{
  "n_layer": 9,
  "warmup_steps": 319,
  "train_tokens": 731400000
}
Each number is 128 + 24 x the weight over its row's rms, rounded and kept within 0 to 255. Layers, rows and columns count from 0. Numbers have three digits each. The size before them is the row's rms in percent of the matrix's.

# layer 6 MLP up, 1280x320, rms 0.0544, rows 1251-1279, columns 0-159
072:154111127102169122120114166119107144105093135100108124124109122149164172155147117177216100126141134094121104140152124121123143140161116132139158094159121123140122135128157142133142104129136102122089128151083115117160092149119086178128171111143104131114120133098111141134121090141128108143094103170128164173142128123139091120142154153117175095156109122158137112132127090128086109106098123119165081153141113114136104138133104132104138137112147129101138109104140101175172157139105136
088:112100147131095137128157157133158143138172107108128091123107113145161096113119141144138110138150113134113165076150154118103119116157139157123118109106163119137125137151122142107097127124100136119146136132106119177137135164123119081138141107152148081130121092119145143127100117098125152097144125112107119127141106200135146132123121095129124130084118183076153105120132117152109121154096111163131107118117126160119142115097103135116110132102117143115145125105123115142107108161139170
115:121131088109109151122160182173103094114153101131114129171099132116131101093114115091157120133144126171118149106118147135146122105122141117151094150076106163123165128104134131142148161121134085096132151152128119167178129118121116150132162172138124125076127138132117127144148118167096135122107190122117194084118146160140077158101147124136131112080130179081151115125113105114167127127133143106074118104142109153162134137143110152083143105123108123132170108151083100127115127177143151
104:129094117132124132138131131143143102093147099132113109099083095102128115153172130125172156140138115158117150092134108099129115127182134166150091129124118135154134157124110133129129127095122130107149122158128104124127114155121158120082111117099133076130099093128078162100101105136100142085077117139098141141116157213121170149145129111152090131122104129113135118120145117162138113133152123119120118118152131153145100110093106105119098159138138124100117096119145104150142104124130147
124:155109137094127145109155096123143140088092127112080098128096134112148113125126099103118100135121110116142133113103098153121131136104137129127168118131133140111136166146144137141169141143117170132106143121117135140120117074107149144142096094117119114118093128134091192145099164104133157132134179086120148121136113150100132141145120155152117143102096150120127115083175117113111153173102129124112156127121143132192109137152154160097106142097112093123121159120112144092139138127155151
106:150133125102145135054143125133162152108124104144124144079121115120103096096120102114133094153141109103143072145115085143151125149115103139125087118116151159140138118122124157166157125175116181129070093122103094109151132126108157148153105148139162096106101101106156107162144135106113134123125115132146161117127136148166108154080119110144110139159149145103120121106141098179151159182123107131178147067107102154150139134112142140085094196153122148126177117127115105126132149113134135
081:116128082106130128135111126115108090138114126112142097104099150124133174099129149149148154111146114105157133130147103067121134105112151155087106119139077101142180166117194144123121100121109140125123129138127093168140072125109111126156123103079123146131154124092130113149113138172139164089092144128110143121102132108141170148180144167151115150105125134139125098123113080121136105106154128148156082118179119141137135083140094148088140134100131117103124119123148140123120131117083107
084:132101146120136123157117177108103117175062102079148135120113164128104102102120188117175136123103110144157115107134115102133113098115154153092097150155112135119132150113154147131129143116084105118115115135093172120144118114123134127110102117159141112116129123075099107113139162134142128071104116173102113139116123136150107114150142124141126153111112108114158115119135115135147157097124119101119103113140094103129096075102121151111173106124149128174131120124102104155138134136161094
111:103136091121125179108114158126137147103093129186139155118154131123111168100119113104146093111106098141131113117130085102148128145139126149163161143084142101118109133129097158161107130112096137131108055197130126136162095154107111092124109108132131103094110102121135129111162177138156140085133114118129145133144104131132128146179093096160128161164111150115138110133125106134164119140141118110152115130156120153158081126150129132107113086082140142129141173150135125132104061118145130
074:166097110107104115122111111118128114111123103098155199111113148115093159127115135141167099144159135173123112153160122140093147075123140132105156134089132157124107150131147147131119164137114114096129137149124080130092110133132155074149140138123112133112155136127157137127120165103130145151100143144151151141058135142128107126099129133136147140143069120148105139108127136128172166067158132091136122086160152118106098148128115131143146163137148133116161084134133121146154094134143145
088:170140131088132139147126146160102117104154146114179125166157049124100064136090100157113107136137121096168098100138112125151140125135107093128140098083157124122128111122151124164181063120127145144129099143088084089135131133106166113134128137127120122115122118099095103142110133133116106111139133106132139150125184116147141144161147127142152112133142134180136082120151110120104084167108109102165102090126101160166110148127096136128114140108122124150104120162140143080091154116136089
121:150117114120127112143135124149101082170080115113137119109146109099121136125140094143130115144163103123130154141134142114101135105172111162135083125083113144089081135119110111117129108180093113134140126153099112159088111156102155160139147146096125130125144080129098176143130147101118116147126144063151160171108140147163144115121142134121151120150114125116136147094143121126085167145105142117132160125124161132175143164138125121089092161093143119126158147079138083129124153157160095
084:115167137099153143146151123127084114130118124141154110120186131113138138139101102155108152133157132130107115111150115120120143114165128182137155121079139109097096121079126133115137134145129116120132149145110082159112094121121132118078097150147076108138118122116101164096113118091106124191084115167132167188111179147164139118165116173129112107093092162131125129145129139131093118166153150130134109179096108156140157107126122128134114136127089097170122107114129129155132080134111134
090:113089094122127137084130132145132132127172114142122149169094137128125150080169116136148116127132109125140127063133139118167136138189127111124109134142110125124109125126126125108151160138145107137094114102153132124152130114118074131138085179130111146122084118100095114138140104138073141073137138113115101180129152140127124135151125090096082138134161141122151137107164112142146132152160134148150107114153173179141093137117099162130123137083121138115126103168148137127103073206123134
115:060077149096160124128104145134096116127129086123136124122116181104128089136153137169142128100106122165136106100137085107130140123147137141103136073067137118129130174116139150110159148126108150106129125125124134137165099155118104161125150163154129106115144071168104126143112141119123119106112123143100140129148152153124142161168102079128125123156114127109114128108116133138134111142133173147142162133124098120132122129131172179171106145121159143100135129086108096164126115166120125
105:126128160115116148124106177112103093093151113150129146144095119127060103140126154084148132127115117104135137071132147092148100146117127151109126122118124154109137132107113140203117085121132139109120140119124124132118105176121144088136108128190175132146123101139107150127197090168125115126125112095149120144136195153129130149151134079173134177174110124143105079124109102155111125135116169144104112123149110154158156123109118136117096141118143095139121100136166104159141136129084162
121:144079103111152114136140165095126145097134106079087147140139113112156187131127176145138104122100112100159132168139106099171146137108126134116124128112080142137123116068157126127163130137115112129113117181180155152092086129121162161100158120108093141125149140092104148103076123094141114102105127116155122156134143137104121126143119137168102126128110126161114099123136096096128148115104131157124136137091110143101140139154132142117144156130198146155158137131104111109140109169177098
119:136113120152102133114121143137072116087160115112124131153151135141137123144096133121141126137124121099159174152107158137145133124110137105131111119177137154135095137098134125139154102174162115100151112154081173143105167155120155137111116141104120108119096147151076182120158102102125112104118101110122108104121133109132112148145177159181101121153117129140115130114141143126101125145112189122111160084123135105125112130118107136132141138154132107154174114164136097182166141119183116
080:142148129136114134107140107127100116093127125123070105151121119112051169089121131107201086172172135086126109095138156134132110100150143113131121087126164124121132130105166142155092140111133101119145121181118125109121121145128112092124145146136085146099159090115137132134152095128137163121135132132136123162141103131109128111116097126114161075140131134111090150175153120137137133135096179131125103124135088133126115074129113117133154122104137161094113154104143097140108115151163121
089:142122154118146127131118113097141137117156122144177154134135139116108123111098145123138135130114100111117124151126103178108133136145104151153130113142096149161131119142147128143124094152107148137104120100086135112103088135127195131110104164087153144126129140149136123089134113160124152092125120102130152120136156130105118116170095120126106161102077136120114122088130081120134164109146145080112085128202108144135133149151113154132119131127151122101106151173121138144123114123105135
105:132149117134123144161135182110137167082103116159073146169091130110150153124115143143145148149088117120123116100106138149147135140128133119150086103148089140103124142106149116174144160157122113109105061139174163124126100121107149170127122124084128126161119123152057184132124165144147119117135158144153131105118169121129086182141120120134107140140135083161160127131154107123143098169138136134127136131128124115146087122144096132119138165121156118121116143147126083146152127145089104
100:092129068137140141122174126116121141115152112109157115111150122154125103123125146153109102121099128107105123135122127127131125133172121120100128111095085149178157149104132096124132103151123149112131095138111126127147115126119112122159150144146134142160131109124139157137149130124189108117098126153149149128124117121114136147152108106134176122102118122153134158098127082159140097103142101114160119112138108102130129114176149140117132054125117115135092113127175106133154127127125161
089:140093059122157119143152144166142111165139144109173141140155152173112127128142098097097083094087125091166116159128169081134161106138158108121086083106086113142159096127126123107136105139078119138143154099160129103127136136122125121142142113120125128138129137161128119137143148096141124094118129114145152104117153136165136167174114112118137135124169159190174143096137128139137085108122158074121130142141128127118107114159106145079123116133081073111114125115099151147087128131099096
102:146169103152139135158129111101113119138111116139114129146107107126141157121090107111148136147081117096159133128121083090153124125125126104167166090137119119126140153116165128196139119133114168125126140100120163155113129105123144123161169140145156138166096097101134177131172136101116126128126128110153083115158113144136087168200120119150069169129121122114115174120101131113142129125167146101104115128092077154101097102103162141100142118186159119135125132206124109153140131129122137
083:092161105130146138109162125122141150089125114152160128104098139140102151115130130130124125104134133092153102075133097141143149088162130094104152129126152145103116120133174162174109132143101069137145137109132093162127162151131107152133096156144113111057104132072146106129121105119102148108115123118153131114105123147097105142148134126123131126101158113119131184131117102114150111149163139084170107105140139172142105177143111126143147152149098087156152114166129113141130125170089176
106:122082142137129134137124138161138133112127132113073168119099102085109169158115146156097151129115110099117122135171142100137186130128130140119164060090148102156132154086150124107141131113153102124144131118165107158146124109120105141121128142134146120161117181091164136139099139097159141148106117153147120161085148106172155130154122124128159130159143141169098130136125092116130100123116131135133065163147144144122139136135117127141119139149099091133102094119116117098117133120084109
120:126124117168152137113151171102113112097099119110090081155099098142116124140113152149140095121138122117165139132088124095089170084159122184146163113113164153103155134118142107133102113164122113090128153119109144159118101139122114140119105141112168105112154130145130141136133148158110144076137143150117132087128110101138121136119153102090138107153131096104112114152162108136108146131094146090103157142130141123160127135187109141137146124092111149133132130120150108106156161118129053
091:148128153123105131097107167100088109122085111092112193136111123093100139102173170100170117152157127100148146081135132162106140118127109141115107137135072144120123146153140154159139080112108123123119121079089175156107100104123112148114137093172153137122133086121129150138129109158137126140137118121174152110151101118099154083129154143136190137161150133111137147104114089139120169118110131111101122136109108116099141090116149134111129152080144122107145178135120120086130143145164149
110:125144105122096118123088107113123099116130126128148115155116101120133139147138120138113126093138118089161119144155117130162184127099117145133148124089167124121094141104132120100166130148118156116125116192100130148101150170110172093177066125129114108106128148128111184133135138129174124118158153156102178138163162158101147107139090141149095089105126164112107104145141110144122102164133126204135126124139152168166105091109140138115142150130137131139143141092151099103104109146131085
# layer 6 MLP down (transposed), 1280x320, rms 0.0512, rows 1251-1279, columns 0-159
076:115148120143137136119093130160135092123136157149140080132133152124116109142157115165080112129061145151113112121188166130075082102108116129111101143164119130143117091120087084135134136083132126136145150109170120087115156086153128108090120136168127127122111127104155132144106138145160135091114169130115105109103119115132141139114101118174123142115145150146101139105091149141170142151173093137130122119096129111134151142148181145098144098174114128137135118134125123121126097144153172
096:112156097163102148140125145131134107096094145139114153115135146091116123146167117127161087131166213149148111099133106173128139103103098133118127125104136103133117121113102092154150116132141106120116151093107098119119094113241154124117116104123092115134162130077097119147130156150098130139112124170146155100160126135116138111140104174131109142141105098167143145119151125155139136116126174100139117146120138093148088111085127177089102136102110112099121135163151107099082113117152145
112:160145098082154122140153094166130122129112122141137114157164088111116169152129130174127107121114206102110103123110158136104135087155120094087123163148117129111146104100144126090116087130101174108114141148110132123140147142218110105150069131137118092140093153132176136170120150115130147128159170116093152106134095158116123146119111094081166089099142130143161128117090130154140120136089119118114122148149077098130152121167115125098108127149140144148152095149113127113119124120114095
109:137131149106100108153155103139110147126115099136124160149170144140116136084139117146088103105118202093125095085175154138119123072110144086119113115095120130107119130139120098132120123144102121151092129119091149149138117161154072104155152142118145159127140150148133160125133157163122159099132143154087140112135101178080122127134126106142148141108124111167122116131127171112159126126110103130106136165094108078101131147154129147120144125161106143178130155091093125105091140138131170
116:077104116119129110073099135125140111130111107108157138146092133157170174109166115131086148157078114097117124137130131126106152112127094146158138151100124118145133119131105138138149161168154135084152128136162145124130144107096120104142131133157142087114151138136125112105137143113124092149136154092142114088117130103134127118125126131184180133148101093106099180119111125126122125150102140157091133137094127137094148122141109118120143131129144137158133122107129147095080140093182132
102:162144142168092117160131126093129136169107108126126133157142077117109147137097128129101104126091116098089124137142141136171098148149123098111116114122114124120130122168168115151158115085129116131174150131171163147131124094147159197136150115121153148122097144132093160107107064139177141164107154174114144134118116170107089095072147134099110119108172145129151105137117097163148082127131111098131121103110130145099136078116099104117127148092165112109084131150170121150161123141128119
085:114138111142100062133154148107171158128146136146161152159122146101111090144144111142108111116101146115094116151184098147129086118065112111125139158151102168138089116129107121134083145094119158126128132144130111128158147169160121120150162132116106168145135110120105118150129151132115123112125089134146153145131126156117144121128132091075085140107123124085121146087109173159149127121148109093149159144103148126146160135116156129123112116165115117122120154199162118164136142132120154
089:128136154133106166163109088143134158130161125129089158133147114097133173130142118098137124149086186113103181108147166135085132142122130116152139128120115120095094104165152105125135132128125157109147116129114121114160106098249109126153154094130097152132134132129151123104135106151104124132117129118117097146114119114102105146078093115146091117100138130111154111126124130119138162134150123106150094114131106129154145126140128110153166064111152151152137159137107132151115097124117136
111:126137092146130118118147060113133147149144123102116093102139161098082107126125145112176103136117150141103102146129099137088133107134116116102145134146112162098120188079123153149125127105137109121126133132123109112082173131139100126129163166163117127115137136128145158085096147124099142119122108155098125125116167154139172104120101121107136090142127097114126118085167122214087151124129095144133152106123114125149115149135144144163117081107113082183135130114111126198129163126092107
074:139141142145122129133144113142127187158125153148117170149112116147091102126071086121120150128077209065133127121149102114141116150127117123127161152113150110141136099109108115130143107115120146099149108145112154103121167136200090113116174125112165123163152163128100130151131136176160186117128142100122148173102109110129099133093117159146143151095142113106105155146104137126122163137137167118115137114121116122166171138117103138124129124088142108091138170119147160122126073107131106
083:108128107151145164166135098141107101121083142130126084129148137075120109139114122138130110124125100114091131130144128129140115078100069166098152085136139144131140101153139103119115122094158110141103149141097160089134133129070126112126138113126153140153124137129157167120121115148148127148097136182134126129128087162165126123122108114128134128110136145131127125165131115161126116153125157135151175120092132123171116094145146139095126092109173094138166141150145152134136131130167136
120:127119134129162117106096135098181134151148099150139090094128125116123087112105173134179115131122150133123131125140093129104144109110181127113121129157115117104151144096106106159182157129131152090105132140151099146143102079153119176117142087129114117125118137102132114162156161087151098115116107098147117189151108129170146165145124124121136129108094060093106133105136136133096097104124117112148107110126113105075093161145122109158121087140148134145150109114150165097163139161155121
084:125160154144139117116104157135112090118083132163129157155102129110160101096134156127118152071134182146122118148137179104134131136133090145125092144122084165124127135131135127166142105141102137129113121108138141117176101133184136130166131139139134111149106128111123120185084143115119122122136136083135110112148110157094166165118102117127135128126089091143114143148087158134182146143152116163141150115120137121126139152125118110109105101127146126105174131086145134087131115119117148
091:149122142125136109077113119106094165134108158109147083138145108138127166144121116159122152157115149131089141155110103139104124112088086150134127123113124114120162114111101152101138178120097099127122080170107107088144166128157117144153092151088106164108167159169111133154081143139141125115125098078126045097130104110089123121102150118130153146113141100154117152086130121116118127067148129130112133152131101111179153117151117182174123131140125148120130125116109101174158153162150112
115:120139152151124106130108159149160144131148102081139129108160116113111099123132107149184111151142178101157158113130111118105087130130134120135133154134134136161114118126154135137090126160106125103155128132135152143122159113140134142111126136105094087138091119123113071131112104185157169172129082092144150143107118152120149139108102124063104137104129122141129095144118139102165137122151090134148079137116177123123134159137122173101105114166155089136127119129118158132104106130098134
105:113146087122137157162147081152100121133144150119126136101136104123158136121090152146136122170106122172107144103112117148115091154116152106103093103108176104097122120156133116111113148150103163162103143114127121175094120076127141107128165096137073170174124137134112143107112137140142130096112126159086130084120114146211086090141093146105111100146132197125130103117095135082184133134148135121122139089075164102146122153121135132141151146143105180132152146113081125129101132125147168
121:097142101143141127124152140139105128107135098120148148107153122160116128132119133130133146110121152172090136118124130139162145127132127112118068131107117106137115151118122092108080151091146120138102081155128117119133120162143143100116139126126152127112086163086144162101124089157119107134142143134114163135133115154150145162148086149096123113147103138167090128112154142155085137107137166103119131158147128143091129130119130117136110152098133118120154108178113080147094151157158167
118:120123137150133119156165124116165098134117163181106138156097098139150149130134136136138071117113081088165120134115076110139116132120139161118140080124149106131129109136108109170122135155150129156110122160120190081069134112075117131124115107098161137136157121168111125096140166114135138163143128110153106150122116105146112124113133151122175157152125115132114110126129139098136147139113165112173177192109109149143100152177130176142142110171119114078170131168146090110102132152121152
077:089146135125147104134090097105165148134077146156154146106150086146098101140107115142099155108085174142112102140154125156127105172106166130117111120145129124142141113145108095127115147170152141095163131120137137112094139106153134128147146112129159143135128089109149125146137141107170098132127139137150152069121159122121125118107075116115105137123134087115153131132126129094123121061150125135123095124148103179175118159083118121141106149155109128106133100102163138142135120098107118
091:085112131141155094125097148154105113158145111092080127185106142136122130210153125143147107077112121124128135085173162108084112106120114140129114164149132167108136128132128102130110142124149101119145145124160108120104134117163134136121120145103124109114111086135128104098123106113150140134099086149115097088122115181122154155138115108136150146136173122135088125109135128122159117148147122173153105159145122122160069113143141111088132082165095118154138102124162123133112100174128156
095:126123136185140122136116152134131144131116143162112143131087094151122128104156156106136148110102135121107132149119153104126161112101070100125135141138135129116133120106069152157117135147171156131132124094128148117097107160131137129117106074108111176108158117154111113146122116131130105146177113156133119160136147072122130158137158151171141089125119105135147091126112137175179081116155131152118116126167135139116115104141118106132107080109107104158155106123190122112136152118121064
086:132122126111120077166118100137112110113134107147127111128102147124149141129180104096172134136120175147109140110146146144164139108152120114134071114127140148123130134115146127176179133086105151118181104101126109100158096128178127080099113129115075140148189149163129109098130167090123158165147152108098116090124159126096095134117083142125112145116166156103124133135141144165155153175108118127157168132133109118135139126139079135151113141160152129129131118104147116134148129109118153
075:149144131131111133143176131105098101120107109120103106121079091120130107109182134131118127153174056134130136155155090130133109136170116118144153128151158134145146148151126111113121146156156135110163116125104133124144118129039102163118111138108110138121127139145090127127127138107140097152131127123142106129118146158091153127098102119081150116097144092104141149154122137059113168134110109159143119146092130121103119137096100146141164139115152142108116156156118077113158101163125148
100:131130106094136154142140099123149148113109102160152130110125150152112110100110123125168120085093125105100144105171160154110143118088090125133093112087141073128113122156118112124132128152162113158082135153148141120084130147110129137124111104128130090106106154139171128102124154106194108141156148161126167153093175134107129127106113113131148121130169131121122115128109083128177161128113123095077098127144164120165113143155121141148150169080147124091131125135104109110137138124142113
085:136131137103136129167097105140093113121133124097109146101148109118178103108127158123092097135147149077110116143120133126104109154113124134175102137123122128136131148113093098100125130084132158148143141153091177132124095116178172099100144112117156130176143077145161136112153142098105106136105110097107107114132087118137127134131117118161123140145108108155146085108132164144111127112141106146151116148152121126134109122084144097096147083136154176110135169139115146120107113106130108
088:125169173144129095172092142160109129136159136140117125129151148113109153114124105128169095083173173126113163078135138115118080165098147162107156144127099143113131130143081159139125134123128102115129122133095116103137113131183133149097136095108182129127123129091098100153122157106167130137095123123126093111129111112158118112085146143150129092112116108120087139107133152109168127132136134115137094109129101131129169171104145117102086088129085114102146113124131117171111111115158139
122:141098151112128118156126160139146105139115103152141122135100162118107135074144116143107093143133123155125129161148153141120153089140127153160121123140114112141123108129162097093139117098111161112162171125132125135122139112134135137144171103092107098117125107077170173109102134147086126155145096121091095142153099121133129151153120116113131142133159139144107123151121137180108136065126123109083149128131168140147135134178168136104170148130155120150139149117151137099150160087122173
084:171090132122103143115116092121121142116148107132158121126196122127158089151127088119117161164132116108135147147171111101144121123137065130132169101114143123091124121113171146085132151073138139129156117120116108138128076076152123133151144137095154121116121168136180166164143088101166114147152128150104128146112114111125121135113098120158117135130097140121154130104129130142119165133137097120120144150184123131190178131145144094140172122140168112141121150164144103131112102137115091
106:094161161181153141180121148123129154129140102134173152108125146111076126125145099143133176151099103088132099141118133119081122141089100118111128134169103105143087137131174103111144142090114107125142103082145136155106127103154141105133133157166129143162119151138144138130102112164107119133084134144122130146110136125205076145097114118164095114101104123095147131116095078094136154121112111079118132112122129130142183147105138135147134138145113193141109119114123119152084111096086133